Each number is 128 + 32 x the weight over the matrix's rms, rounded and kept within 0 to 255. Layers, rows and columns count from 0. Numbers have three digits each.

# layer 4 MLP down (transposed), 320x128, rms 0.546, rows 7-78, columns 64-127
117101187123141115136098155118175119102042117115157127152105084144098168125094153139114103151182097114210121184177077197096137126146078144161124135133120127174147153128107179127070122159154115
173156162119113156126183135105089171139081088128144135129126160181122105137121172135119079151156093107094100159159209102109138106170120130083185146134129156158121144130114098133119178177106080
138057137098094108128192107072196186182139190144168123162153136150114150138153171143122124106104096148120115139093123143098048088165145116100136138171154195117071158085144206133181128137160143
105106183125144148123087120138145124147128122145126108156092160123220150206072122155073128182108142148140100096164171188130151116162129137076126173169136160147110128133143101146085116150179156
151081090107158158155149096139149121165160149162146088182145154131098150165146139113115157134128147090161141147085168135144162097119135087097107136091138110200117132122154142189107115102124128
155165160138103088098090124060064122140155121180129097175100121096083156167082103097112109133079095130126106057125219149162125171093115071142105113166092151125123148188046116147128147081123158
158122134178154102152130180094137115170162135128159167122098105143161101164154067149156120132126088084104111141145092151102094125132113183112154162192160125105104144135200151138086096058114141
132141103143095116138070158163157211138135140112134080146172125164061129161126118143144125110126173131083149115106147075127125087154181149140164127102102125104109072155106115124099152133093204
171151120159138176070145144046195128146111109126130136120173142105137133143119107147109120102153111140104148090152116188081135138167133141161133175154063036123145139114157124092126104098109146
131133112121090115167048099139119145101132078137116109117135116144112121078121095109114130108144117136124109121140138099122114126150140203127102164135126153128160123121137091146123091183091128
179141100103121120106094084178125161105193100132107090095189148124155092129108153164129130156165140128109148082140120151156143120149078129131111105171119101085138188173148113156167120118128142
057123140174133181111091106158138115099087090169115087128166095113107086113125129092074163076136067132120135098124078130081170133153176158119144122138117127176117179151068157129167158112113127
132156191132173126170095122075118129129147101114133130166063119158088082163162227141152168115080137066140140134151154108015171133159143136156161140067098089076217192133118134102126135180134080
185157091149107162086142121133182136110101079096069093108142124070176203106142138130079159083110152160139168106157142112115133166089142142182136103176164175141125139156128137135107043119121104
123150140117119118144093110100115124129119131118127064134118129123121126151106137171131138150067147120163157151095100126124131134106151117135084164157153076150116142133195118137115143146131129
140126081107135088128142108170132137113121145099066188121124225158118109082147106158177129123141139170150163122143115046220118084146148179155156109112110152086125160117089141176143102152120127
146095121173094136101147131128177137118114164133135172129116168133112141176150121138167089110163107111135172144079131088098117127116144142103139133176128156134121117147123124109135168126150150
116110097181123126130166109096148202113157153138131225110126134145162135117117120231076165100169092084112136086155166099127086108097105168164128126094096081143219149108132133102171133133187068
154091152153127150163119136150129087107149086196166096203105140123175158179159203129148088159142170073156107109158168133121125115181134104115144104132106113156113139167123135113069161108145105
108087133107114161169114089148140160092081132115106094152089150151155131122129155181114127152142148169136068128110121168123177123096149080148103127113188157150080143119167152108120132127093121
145136105140078184148097171060188140119104128147104144124121109107102086134158179177141110118105116163079121188191124091190130066144079115102164128158172181163110166186105134109157107077112113
068130151179163116087177118054146089168069113141078166094197128111153129141110167128130175134147103178152117166136176160112159086128076119091149141138110120079132117138098103130137131114153113
142141129154144177124149116118117108145100000162156151123166154105080169144138099077111146165162093094109145112090122171126176132104119138121151141095053154158121048108179154129137056115180132
154173085187086099130096130087134132078107058162110116169128071160126171092149121192164174120099049126136132098081134147088080199133160112152044125167138064165185149139109153032080104124164169
145158141163134130167134112111129134066092158086137073126202156164162148106115185123159162098156034105137078157131152137127132091129118113171132081104147163099091144120102132101154184176152143
079140151141125122107091164124168097132164115116115066161162097131212155082096062125115123111181149169176154164160102153109093133092147117198127130115123112128149142129142155166134140129111088
101109099187120108190104116097115173078114110119122155168205075118072118074096171188157133123096182148119078100092174123188054091097167159078060106039067108085097122108135173170120129165149092
167124138126150143079151113080159128113158148177084157124152088074141154165177128170173208131177084158175141161181068128187137043124109130108097148133137168102097130134091182154230143060152083
123157097091159103070149132147180164113123125091106146132161175185127104101138143192112124137143075094169144123141176126123117187103155096165117151115137073153131201147156129147182107097119109
101156155190144133121143107087101127174118170063102103091107070145170102066089078184127118068074125167126158155105090120078145157120153152148164120150149121155101132138116109120183128101142145
103144135126134135134136139109109105137125088141115119133135150115127169154138109099137129084106135141099181119148115116093077112180098198090123144167136118102146120122118131142088112116138178
119094144208127130117164131094082126176134108158222213151081139118066078157151108103124098160159086149108185085117147166091136121132167141103120085138145083181068139165214098119123126145091155
174109106120091150115124104169162119124181116151048154118114130102116157077131149135121156087163175160082073089143163119141094137076151145158207083110130129216169134163116127095136103163110096
096159141100099114129141125074134101122119149115155145134084127135125156164139099123124108148186096141083088163130142101078188176176078141101113140117121153134156081137063081111135100166122109
148128135114127136095147125155163078123162106177140125126153128101127160094118141097106155039110139157115091114142039174105197130172139136102157123100122113115128130158086170170150060127088135
137151144170117148132122130121156127080157122055095052105132078116173151216064159172140124152127158132136124110116132128130129134129116113212198167103081177114158149165137111126110105144052140
128106064107140090098108133080141090143182079160150092073149104112109097044093161174137101154176147100153129148161163143123133141218095138119086169133124145084096159111174112111092101137167154
165133175083156115134159073143104149106127168147072119096166168114089117150130162143108192179128110131133123085131122173142143144131117072136149129147146192151100181153128181086183102149154134
111102121143131043171121146131118153134098115168091135115150130242111174166091145169079095165151110168107209124125134139110145055159154135137163125119172106089125192060130110176101172150131215
148105095125183114105129097108081141127206128143181077119123110134154092131146159139089155107125182102138084126151108109108076096124169071165100151119096060095121098131193126151136124131122134
156102089126158156118083160159070060114112150140095141133129081082163102111143127115124114119136151132191166149162156100144089118188179158191145126125123048157107102140074127167134080095143124
161111131134133152169165175167084139107118166095200186153099057164160098132120161127124120099124111162131128133112143162159118113184133135132058143102200117136119105116118113102115148126129224
203082090144075172105122120153150190117171146099076174131095199137083092106138143109128146158134092117093070167149175113144105109148172140197106105140183131129082149125171181171148138166115149
113111117115141118201147158132096151159107105135178153095117154167113053152130101046128081124157077183117159089141141119122121123121173141115103145140198105086124071168165100150098120108106125
123083135128127132098132150107052133197115095078142053096158094160129103189089168112095111118116111074150061128090131169145113114090097146126115169117129090079103142137157107143103198066071102
100161091185156173170110129177124093151108184094111081151100087134120155129109112175150138150119151127135155172068080110109104148111141128116135116121124168090109113161097141090136142047105102
137160167135095141076189136113091141118128181116163120117123111163164094189107084158160117172132119039161115181136125136159140166151098106131140143251155102087126133169126143148076116132135120
132101141112161175112166112092181108102132115130019101146088074098190158136109181181126113086146135080144128125138119143148107159076097132183205111148084084122151109148137133114084117167121126
120090123159128145116144099142103093142086130136155119156111067196143130123115058122125089116196103156084162104142122105125121143129119105168090133176130150149123110145134132152097168124177149
162173130141099152126103132209103100138171155098138135095172125118124092131121084113096105144146133082112151165151192165109132155117132167143109120133099170117150118151139182124100143149116108
112085188124163131164123120130137143137184111120158125120110122155108120108092226107100122075093138173067158134137139161124133143196163164144165157095143075106127171136153107197105146131088108
145086145141113135140093136131162142180173083136157185104181168081086121103091119080102160178173128138120106032113130161153144107170139146121103105094167088152141168095150074061123091119108148
102099153147090118049097162110058111086150125114153141094130101116119108056091179113179136100118131209060137149112109198116096148169146122110151106124104129096114085112049154136075148158175129
143138105145113121083157134137175122130097115100114133140137058081166141102098130124137118146113125114130141136130115160106079141117148175128105072138119093123113144100132123063163135140160110
103163110146141115183099131115126182089128033137110165198114102180095102099056131139080172147112179132110133076123091145125133079084205085144097096104105131078130045133133136140143147129151164
120190097139117134123101121121065144103096148170137070143131151193067045124119102104127139093147146148138115096136148118108117115116186087143133105093070168106173082170132143126185117156114145
122108146134137142128104145142101079170136174138102142102183134109177138180145084125123178097123111152121076140123095125142119139142146161136137132104141114138116148094157101145084186071111125
129121127117102145151144124102116099123064118125131102091110119132165109133129180119158133205161152123182117166153136171160134078135114130162098147150122077054152164086115109138126114110138121
160191122155113138169097080115153166158129077090060144116122102086122153102123148095087136133163087093092139127101093132200147132098145147135124145108095093103093117146119124133142176132159123
112126133134081161155113075179099068125108104134102144092158122137126141184147187137158163189130072127127166119168133091137110121140153128102125122146123151103081095038077087093090131092109183
143148181052116121081115089181134147159163133164191147089105162087109125165130123131104035062128135127068157120134172141159188135078145147081141136042044165121090164124118151114104183109089155
151110184148110110079143140113131117118101117133122042079143117110125151112139156098140075132151122122163082187160148170116182102121081130126123102116098135173116162087109083170065096114083095
142108161172130101173161147131102226116106077068117140098082129140124106109117157099168148137142080163093036103178169075150133180133157078137159122153138179143121144117186116130068117120150132
133138093190103116147149147112140126188151143114128144157128127067155161133097157056113113104106193152147151123135128131064119076109118146169142098127090091138124130147103080123164169079095127
110108109128096129059141114093098130151133155180148079100117055152151168121149177145102069148057095096146123144116113127059080104134169139065082114122149102076102123142139168129131149185140089
145204080082131156139129124088121077080152119121128109147137076084157117118107097155122146130142106128173102159162151149115105135188116121127094141132163095110114188171158111127143089080087109
110113129147133107151159142156164139164116086177142154107104116157174139122124119094099138150132095155132111163131157154098118124102134132124140115130110074143176154078136122164059170131101155
124142190091188109071181116131139126103128127125097114157126145101112116165073114138103136140112103140129138176112144092095128154162141169138189129113056154194137090136181067138186118114114068
169169128048099074128124112130114149141139105095102146117136156088051143149134191140130141124152087098134108140105094137143091098091138093148147139092155092178147065135148126116092107136128159
082160084097087122116115075129129166126106102101139073088133125136149115106124140159089159164122084105076112071151158158118174107100183127160108126093057128202119121145138156123133109137138121
145134126152091129077124149106160092172133112093165169182119113104113174148154157109207135081125099140159145172106146098096128108151140140145139099121185096078098164132129165089123173128124163
154117100156107139202130082122159130103162170187130108124168105206110120115103127161142162158187143115075136127168135145173081155132101175150155112141159124128114147158186140138127095057106165
# layer 4 MLP gate, 320x128, rms 0.465, rows 8-78, columns 64-127
091139110114137117188089097115059106152144155164078161066177213122134099147104090121102155095153165160090169134186171143123104124121132114231125102150169162112127137122142129053131121077083143
087163144142174117090096108147132172079107090138165108166098171135182152124192060176148146114109139162150127087126152161148119145117123114133126177106178136136138130146140133089050081045095097
196074122119106133088145180144075113182209145131110166074172124152127173078141129100149118104080127175170093193145136111141117108121139114119087135184137179141157164139150162164153137143130052
094109135144146091128104110070120159141152130076135139099138101152139132170129041151097162139083116148086102177123161120106140109165247107085101166061201158167148111127135112144107125112126150
175129161134137091110166112096076162162118154116153093132142171108092137101093077113076090132148121160148082052144185147156087110126081101085057093101100128152140176097071084085122125130140128
189115158141158149132123091141056200213176157089170156060099173139062136158112104157102114103139148115110139084093122077140093129116117145131165055148146129157139170090091108165082082158173070
190179087147156108080086077114208143104203100111178158152104105141154153087120137085154069165157137145131129107139119136123129126144134182146131178141164188144093132109105085146092139126200119
152084120114173153076184078136184030139082135097114088139168072120099141119215094130112170146076137178168135153153160147137087155169143164080129156182175076120130115137157189111177158147165135
065091159168140107147147164085132129085123166146120135137106058138117111162175116075136126146077157102182095131132147167140077136061163111133139102163120085164163179128150164136172160136055138
105104140135139118097112122149120100110152089131141164098124148165155124076121094115150100114145137116190135093106076105120081171107103098117105092160069086133113109116153130173121178066151109
137122195141143071164105072078081145165123205113123094113151144095123111133179148073144114081091132179177152119135123108152089114119117092101153163111151112144174145126194121164178204157106131
140195163104144126135074176094139113156116120128159088100158145148180191111127141128152157126092138151062123146187036109131157152118126099137096147120004143169084094053106150113145102076126172
117110144124130129116117097089114109152188157129164146173144093176171146161091123085118109119131098104115141138119174108126153124178121212172108169083086104093113106093167153108161145119183139
151119134124128119094146149133151168103103151141172164146122152117100131123177142100131072108161107099071117090109115094114161069165157101135132107108120169073171174097131118127146151134117099
203098185090089148126108058096115144144131111083139186142096136148154183107166103144175118200122101221104163119115099147073090155106151142103063062101120157100178152062154197200149126106094113
157159138175107124111098134088121142166151148085144086187094190138137154142106108150118099173116138134104167140148118048144167092121142071103136087162132106164126160135122115109113142164155107
136142105165125092122151132126126097154123164114130169098119140144128066158212096230115138161077094104140112133127163101109170092109184134133117114171107126106130150186125162134093121165094163
160159169136177047126142120115110135139110088134101125096153121093130186128193148186143172125171116121125126086154107086147136132105128133108097126138113099139160117106113162177169119102100145
187089083117166096122090149150124128091129135096128098106119168132123150125141117193161078167154145117136139134110138117151135136094156134115125172105171090057151071144153080104166130095156153
113122092168108104103114127132112119164130123203164161158095147160113140096148106121191084176131117150128138149107114192132128060151089129161092092074083100160081189113120071174072158147126129
155145165171125140108139097161138051124121177164161144100140125125135158104173070106165150107103125175074136131147104114129147131144042156193140076114115200113082142175205122129117130072185111
127108111116128123140153123155091061122066123156125126103171092148100132104111100102162069114088066121120164132172118094146155201105066119124106113127121119104138132149126128168144142146140146
098155129178105128141111129152106110134120155046120119095115150118095163128132164113134152152064090174158101116141180138184115071153142122089139155138073177102043077118125074086133158157067149
160112105170178097164194115145086082124085113103119089143153095137069133173157150121086117110108188108082099151130106189174153134136144138121144066164117156115081230122142096088164139145184119
194159139085100155169152152185125155153173139121196100142208149105127143130157101161154055107160149120112124165063116172183162112121187136151104130110070127105181137098128112150159127211187119
108071100162103090149075125137133197141134133131119128051152105097169156171101088062183134142077095163140186146134097092111155118148173121154117088161118129133144133069119186131128115103144143
140141166136146159059112100079113121135119144184126161085166073089098153151087129148101115107146187154135175174173098098148109131098147224136069110113154147080087173166109146128142154089123111
166111133101139145125119136174082139082113201101072097104161131176128099120165083110169175175148180132116127114096124076194161151024183098104149125176108156134082132078090146143082128116129147
155156148067101137127113152123167144189049128097169087120090047111128167123153138104133091136151118116119118135124099134121073144126119146118160149097089146140129138091154125112163122168121173
174199143137126081161108084109139127142097186152120127127130114131075134146153130149111168112116122063094139122136144150120142078127143066138106118101173191118135103143109123173113112117121149
104100155126073123117131113114096122155086136155135139154093123124164154193107084115128083156109138139073103105103133144116082181154083091151122139127091175147149155095103159149157189104119129
103078118114113078118120178122125131194132054174128107133151158124133055173067060148177099156091107176175126147182116116102156148194153116181169135102169153100116152092150183172159186175128170
104108179087133094081073140114130177210119099112152134114119124116150084119111132139125144089177121128128097105174113093141066095137110124129176149151130113105117130196140158086072040143098097
120128089104167098073097126167110111145104151189160203116162132093080103123189160146131126149168154116126135141181098112188173167114138139134106134140185093104127124168154134131091102077131133
199121148134094169075158090128116163179153153107192112137175110184146154071181128075170157121158129163114165164111130164083133117093112137112103152133072066112120192137157102121101119142139116
167096051137113142149134163146112152180165114125134142121139128113134073168119181093097083138154172123181106098096110164109107148185191132136076130104119138135136118134117092068125148126176143
162135120164144133132112094120119150099133203114193079138108088136131122156115066128136120123181181148151121123084125173105099135149158135088134098175194056131082140173083114141129156114098165
154112123140145149104119112093131159070116108098108150167137143127098095087129088106135181078117110107118113164115177108102092185124053161171127165171145128142119152158114164176155137170085087
093156180183115125126173083130119151182124163146132154093134104143121198160116118182072152114092167177135192151098132154081139149106174155114103174117104103093124143068121120103131105160111151
109109145166099157202156109069147121089130195121134138141131122122158116167093099140157105151154142090099134095145071122121161144150166157094076091117156151090136108166153160130115104103082164
157102153107088163133118089124129139171158111110131138067149114131073133138096122143107130109068153136166130091139082142125094129154152115129092139149110111182093141067121166120110149169142126
152109153140154143181117169119100169144134183097177099071087099045101141104135065131087125147083130137112217147142095169134131121177166109120127144128144166193139134119166202151129149212168187
075151096141185087134112118144145110109182091113158112114091195083138164114130137135153175103182154109129180123135107128171113163103149142081087105128135122137136084140154106128082133181080116
093143071141128122132127149139092163154094142103139132105151133098111152152159093110110180094101204098111112110104112165127080111141136102132061120132167172120152161078108123088089109074147206
121134131110152135134129173191111189146183123111094116177104173121105168114129082097147094183102156175170038122099091131174137122060090154166131104190105118110099113113146179084097115156141158
152108147114068171103150111092120194119164113119091129145085135167166161185172157119073137107155084160164145132088051111141147168159113163168066089185131103121103118075119113141170120084135114
167080125108029186157143127097099148157160134061145144097106119123117154111089111128187098121152135107128155107140142165087168100103103127090129089103121090134113131140133148148166154044136082
169147150167180117153105076127116108166156132122110120072114172173069141124108147145105129140100110120112166109124100129122145155139127128139126112196146126160079107127176137148127101063121117
091177156143111124088167083142136148123094158102123153101094112150118119060096157110151093145152151132116130095190103127169107179195151092146190129148078105084115116112172114141140146106177096
099124101091107135134094110197181133050146142122097116086155148108170099080112118150143134119146200140124143118123145151116177139131083123122167165167120116131110127140149191186065133168168144
056106148056044122105117182100108086154093104144101136149144160156103123103134083120133169099088108139100141161121129099163071137210099140178064160160151176138143089163150049137095149145149150
175172176147158072099135074152099170178196124161126117122211153152144147122109067126104099094055138140103104107151171176158127079082102100170139138161164123157144149170176164141064141181142116
071133103120113095118139078106126150164109119138110088164128126090131181082086100157122129087099151144144135153142161133154110109129127201175127136155167111101077149145133066107154164100122120
132138147121152085106101128119168156155142146179133120134142103105147170027233107117137081094130136161119153170132103157170129133098099170105124138118082144095125172053126147170054137216143105
154057157126121073144162131143100052136150147156164047111201185087138184141113143158177108183024126142124134189186204093180160203137095099167141136121161118125129128155157123063106120147108156
159138193098089101087111139131156109167161150117155157082150120154130115150127137068147184086054111099120118126139107151098125164151203107133151144169140110163095122151170116077108096139120136
138077094160060138124146138161051161087175131126112116085104128087101105131165115130198138158117090083112123110179197145119070075150136146065089147165186092113146164160095105173135121086139154
127104074157177124134109143148104161106117117140130099120175115127144111152167096118120104126091152137172117159098167136089073066103125138137203126089180144145067147165129147132155133121067121
093151105161083133123106137175135131118159087111103120101147138117062149156145159145154159177141086136106165121167122099188102134133122101138139082150149171106088125075090088110103180124122178
173130093171153110073079101114107169154136157149157086125158042085126142112176084136192073135096101141117096082159174134148114124098120120164172115143143182093190165119096144105186171111206120
101075133165087066116136134152091178104106063119177117068144142158094160107131149112179096140110126115079118148151117144157169077077140113169145160107104119130143130101135100152108128134106118
080142141006154069088144124165140097130175158101152122140181154109131124081166092110139119151128155164079164143112102149126161120106098144161093098110071173127109137177146117175134193123131162
119123077115098080148143121105120100175137160078147095176145142100157123151069141123055180120071141164154134130154105084133146142160126099188151135169179137103128105118170113068093183094105111
143119127160175141160131125095077146079142118146124170102109120104142088146162134093100153157157187103108104106095103093128149177107157139162116098106141125093105173143089115189174156116149169
220101241110063151183072131113124118123120139124114131113151119141167128173095120110138129079101142170144152134115139123123093171198153132125063102099143123151128136112098086112145123096141111
069137115114088142130223084149129129083133124088093075076044105165138072136160129161149149133152140135104118145133142097156106197140096123136119155092147151150111097193111175111155124149154141
139132137133084135105120082104144128171162116152154136154132118145180081104126156103153114140099113104101152060139158101147137126102142110130118123108184152156089114178149167078098136091105126
114121162123133165130162079185128125129154119118092119083138144139086130153109106125165158131131081111118198149071166145140094140144128106154139144203166166097129117116110094162155107058088119
147122173121113114149089114168137152138145128108124178124196170115129090112136113109174127177127103106090159173085096099107103181117197155085116145110104137087132181145165081212071135114135126
129132209087094133101178091105163070116144139086099103143147064153132129117103115131176123102162086097126168112169133091192084156169111146168123186092210143106111119107149112099136163084146107
119142084134109146085162129093093188206121108139128114097134116183147136104141140137173128181105118116151143138243131095120102107106124105151079137152086131181106142123129131203076124182081133
# layer 4 MLP up, 320x128, rms 0.478, rows 8-78, columns 64-127
092084052057157112106124151145114124136142098135163138196108135145072119083098108174080124088157114134201152147072138051136184191107086127115086172096131116071105137135161123131058075152165138
090134093152150126121134138133076082111163103075164111130174106080125144126209124129137144129118125133183161162101080126160140159135153094123126156121085159123140196173160206122150078077098124
156170121090088151093117113151132167148141194113120208085114166164171116131136127142150135163122104132129133103111136128098135155060135159146072115092147122125143121111095117153066204126171088
068113169094121122129127103095077089143144133153175117109139109151109139123068121198094151030143161063143087094115136115164104148159117142175122114145176148209116115104132099123122154191142097
136085109112119159196101154075173160169161162107046168140179150122144172159196158118165133185154062067115161113097047078154136139174154121158058058177121097122128094146156096185131132103182155
080117196120118096098164131141090075114107157200126144145158152135087147087137192138105071084108154064089126133148150157118139160134106154128161148104115157078159159129155108132163148102123091
117143215070100161124202142092122164171089099149187119117049162212135110145159139128106151144137126117115174105161077133114165112053068112089113106118197118146151055116133144102077154116132163
123196128092116152142124107094127134095163122102064139097172155173122138069155112165124137159096129153162109137144148165095109180199157116095214145130144093141103137118157185189136146131108115
157138176066149159172107090077138111113175118157122061131138147125104168087086128052098147155186132135140161153138133093095155144122115171106111158139169039114165096113105157207106105168101100
131186074124088115103128137107189148088126180172142086120144120112145130109061140137115150154142088162129106159114089156127104185135124060105093120131128089129100137128145102127138145083149147
109128159091122132150142139101128174190067099096086111101184147147150128117171128114127100109156098165153099104113078097111111125170092113148088158092141094097116151131150126164141202174089091
159141081144166145053083147145152088125105130161120140077128138180101147176139081124135087144115120173157140160196145089165174093062122145081106153085108116186113196087124147136108075131100137
082150146164107139154105159180138165093177121122150149183150122106181128095098127089172101133105158160157146061132061083059105118095000114146129140186102111150144136118115162172192096090117097
130132079138147119120144159135089103085133069119090178132141119153115159092163138134054130094145154156126159098147128124121109106166129099129115121122124118118101142147126171132131134151121112
117148155107127143137147093113132160058098104098133147138098151176100132162116167126125134130131106164168081077116065136183094111117123143121101134098088153072166080136058058154112118103067111
096095148069111150118136150135107119154166114123135151167080135168134175113127143169147124124156134077128087136102053125140166129162158121208197170146125141118157116099130157098142153130131109
193119114099103089158127164093098163125117159126136114094087169104136143171166126117105141128076144173148144108091093090112120094112177136118110151132112116092166145136178101156120111102076131
112131115187097146095192175118172160090125133109146161085150143107141116179148134148116112135118106142128118144118153141130170135110158127093090120132107171164165163190143164156129103073098131
210136142110155121140091140097137130062176116115151121114091135116120115121112128151192112155158137108199109093135157183084093168089122147128069147120107056143169171135159209156117105100162098
186113109117140100148204100157185148179050143132166094094156164157118137105189124197154196115204125130124171086127093155057064074119131134097165067125122091147116171128083117084092133078119197
123123114178144065164183161186091153091087088140166126126169121167075133163189116125123102113123220129145122143086150190154055213105117137162200204101117122162147206128127157123130096136115219
178118126083104129135172138134126161155200157154144094143139076137123177129084123145075156072083079141110058140123166202137124110085136119150079099110153115109145130182110144054072113138183091
118106063112169065134149161097093094144068131118126105092053110111151127092149055186110087214142077150069158155140118112081180076107176101125132214227155133172155094159178140106144195148173153
171195100125148096180081062117131147165079114148083090151133187057092105166099096111144156154155152107096135170164131125122111077114171094131106138131121089140112147072079062068130092077072132
114086115136161110096105166133130090139083085104134128126127135149076183103153148139124132109163112139058091183149137146151125163125104124087113105129138130131129107128102113180128204106089131
104082121106168205099127120176130064123108124150115141101055137117056162167159083122125136146107086100124120101077108099073115100117157089124117073136170096198187119051162115179144140118107068
106123113147121152075077054129067073183128136172084105149090076105235130175135091177162139182124120116092132096130144119087127137124127129127111091144134103125135083117134175198115168147128191
081160100144122117193130126095102156190151198148137105103185126139135131195189086174094126112107082079125108115158098125106144100081084085163156131105146199146151181145175137101098136150138200
081092105139098081177124167062131145152154104099072101103100130151174134131126168134163084130149117109155204169148122140138135160123126144102103159114132160125148129088084118156163095091153109
137129143129131111107070152094105155130053132083179146075136141125142109133162136070123143135097094156132065196165098119128103147081142075149163114098129134101085132108148127154118099134188102
167078100084115135126115145104189171124168155138133151139136155143125192089090134080140103133115145197130128043133084165153111116050171155176161135114100152149117159107114117115114103115162158
167143192062150165124134167106180115193094094181121151167136108126199132123083104122177099148111115138215157131103071109094161068158146083163157118108077085133168080086161042103153075208131159
161126155097126118145092083191113128132070090145146114118146085098136122105090114089118125103172109079095165136126108173156114088128158152123151085145137200137163150133142169131088133145153193
108179118144117136087064121137075136132196079153087188105089167087125132088136107137079132134103099162134159143161123132082095117083120179159144159102099121130139142147103167165142185101199100
115131208157135099089107087112066109158124130109123131131133089136106147047170137131188134059197105101138071133011128110160134102153133125112176058120170138117147127111106109119134163077121069
170157118140204142095108079140111115104116130101067154073109136127076086126094143152097103110090111188154076146133075124130178083067142130093174142126096130148138121057115077111157122144153158
160136127154128183090130118133123140122138116062090140076135173081108129154034109132120097138085086132089071144123110077134116151108166144120150117126118078054137116081176130131145177154120130
136103211133089125110153132118106110148109076120115142162063099180158111175062138140125093104185102122145134107218097147125076148143128119113105135125088089088158169177107103106131132123172137
153137134179135102111118097133092147089140171140117154151110131107174133149138138113093147133153139092106140136083090115120136048154079107035149098115109143153115085099123105116174175143113144
159050113170129109169134150086068106088039089173105136082204119116057103101146121097161148135129160086138125127199106150102157116117180108141117150140106111139100145115100158164124163042129113
149129158160132126128154147143095177117130074074096162115085118129124165111078070178101119159168130124166152156146210075107113197145130198102118119099134146113188108132105132107148158181147113
088162115114083073119082112085175145071106095173146132125113118134134105176129174123102058093110136151170102193161128061163095087040105117091156182092126123142145119095172172156130069144106253
171137139129147105082150172162139163149101147160075097159139092101149119063149097159093129094181120147120165167179149110160184177173157076109127121148143132158152122116121146056112121109149111
109159134148137117185141124116120134133087147127122196106154145186138138155154096165139171093114125145122110109156166099119115117129093061105107111144073122128137152130120125079140110143119122
098160124186109117150120130117114145154087089064145088151097133127116123158136112122150147199077167138111152131078078138142112089136167087099111085080138159176131073131187153046163105173104129
096109140177137112117118082126055107111129137125082107160104155153144129146119117163104136171148107160186125132135147099112116155094156164108143168100149045103123132072130112154117106147165151
103170181089119147188187093160124157088146121173098123163098095096131076127136138083101152145153110105091113147226064147092111129143112044143193161133126101139128108082088099147143067099131102
118117102081097129150150143149150139105127102081102127168116169129157095146106100124159181139096091158131137101125127096143174174131166155153158115126091147125166091157160103097154113117119115
134128091150129223157107127185140119126149147146104121176106170119168147146098156110122178120148134138106113110105122161084112099142105107111149140077093134125108132160129121124106114121090105
136105141149103117171127125099117111144161133195131101124122164158128142117108135132105110132107096095129104073113152174165174165109130119124164100107156099203174084147085115144122087155150101
128155131091144146121125094114137079141148144097029169124125107152021106071117142093110157139123085182052132075052150167137110104094091128116086155147142152069185151149107094144110176140139171
128069162120113187067093092132107166122120151137189112135071157188151139195136115136145150080136075182123160101097162114147137144157172153093094135132131123185096183193156159075134082135118089
144151151151139150135120111077059101147073154125128128096114161172146169135141191153068152107152101142132152154146142126175157127141112112088172118109118097142093156172139132151120132157097158
118099134148130097134095166126142181169112103034106133104179171085114179090082113129141068186074042132133179176121137126121187117169202061138129138107133139169116147058164166159162093161095091
117181141158138149055102161111101163147097159131136148154110124087119099143095163105119145116123109151123066108181035119088136078104150141168117121172111085151113129109175128099163118190213103
108159125129087123123136098125074139179142082161141126106169152132076121140084132136078123144221190154120208125126125152156151070093180140096137091160089186146107110113025093115179094167142067
120112102125152165149118155109176127135155101064170095149133101121199119139117057113096123131103136155160141145140051122134133115117089142141046138125095128131127139099144175101154095122138099
141056104132148087122119131137134123159186195163174124123121132134136113109126129144187128175093106118141163155166091145179178111118183144111168110087107098137142129066156156139177132107110177
175109166134175139070145153101143184132122191126169134184151133142160141098119107078139087113143167159112117110138116171174139072103113115164168127112089120099159157154175194102161086174135073
124019133103095114153202182142072142101143135203193130101140182099142094087101117139142134161073110096137150144180093120115141123162152117100180156186165190078176089132092138125155151132079140
074123059115103050131132122176116158112166102174083200169108188135140172077142140150201162154126157189142159109150115087121080179118116142143158147177107124166140129111137130098143142100109133
074117190126172082172117106066148102056107106092166136125091102081108154079224132037113142092094149178086149066134211098069155124146116111128081126122133097094185102198172139127163090120089098
098146131132136163180169134163150178110144090098128148130099117138125157130153136120139138082162172143138147148118113154133113119085108124114096130147144152112135172133135146120147129098090096
104178143164080137126132090172153144149119190138098099152106089153147142183107108116134115139136183129108101162077133097221214187148174085168137112182106158145139110121170153178093173157153114
131139128116085128110136069076122101111119121116068129157166099120152157184147073142121120074170119122142147190144110115112053190087118146151088103071131087111138111150095112145137121144083096
097058127109104123125106166118097172098095117090150149150111083129090103122117182153132157127128123132125139119199113178083023105119121099148161161137149170121163164103138129135094159119113110
164079142096062145037112038186136179140153110100104091100114071118111089139140080116163091197143095147072166196101163135131073158154146094129202113182127122116145147184142132122112086130149088
105164130127106188103126102132165057141172152121149092116161080166066106205105114154151166110152134084158157120090114146149108086171098155158160080175102118143145103118114104129137109098115168
086159111114140086140184115128105140076141123021123120120110142106117168126120121128109120087153138153132125105091053144102101093154170140107147164070139198126190139105126153141118123075130088
136094088151120092119067154087145181129097132098116124172096121090114103128094142184139167157088138134127109158083083130143130124120136105112124120166072134145153114103107170118126096095140076
155129187093144147130117083140162153125098066124114061128085058090124147141116092170123102097158124115107125088076042140205139107149130103179159151147118099144088103126192090144133111127150108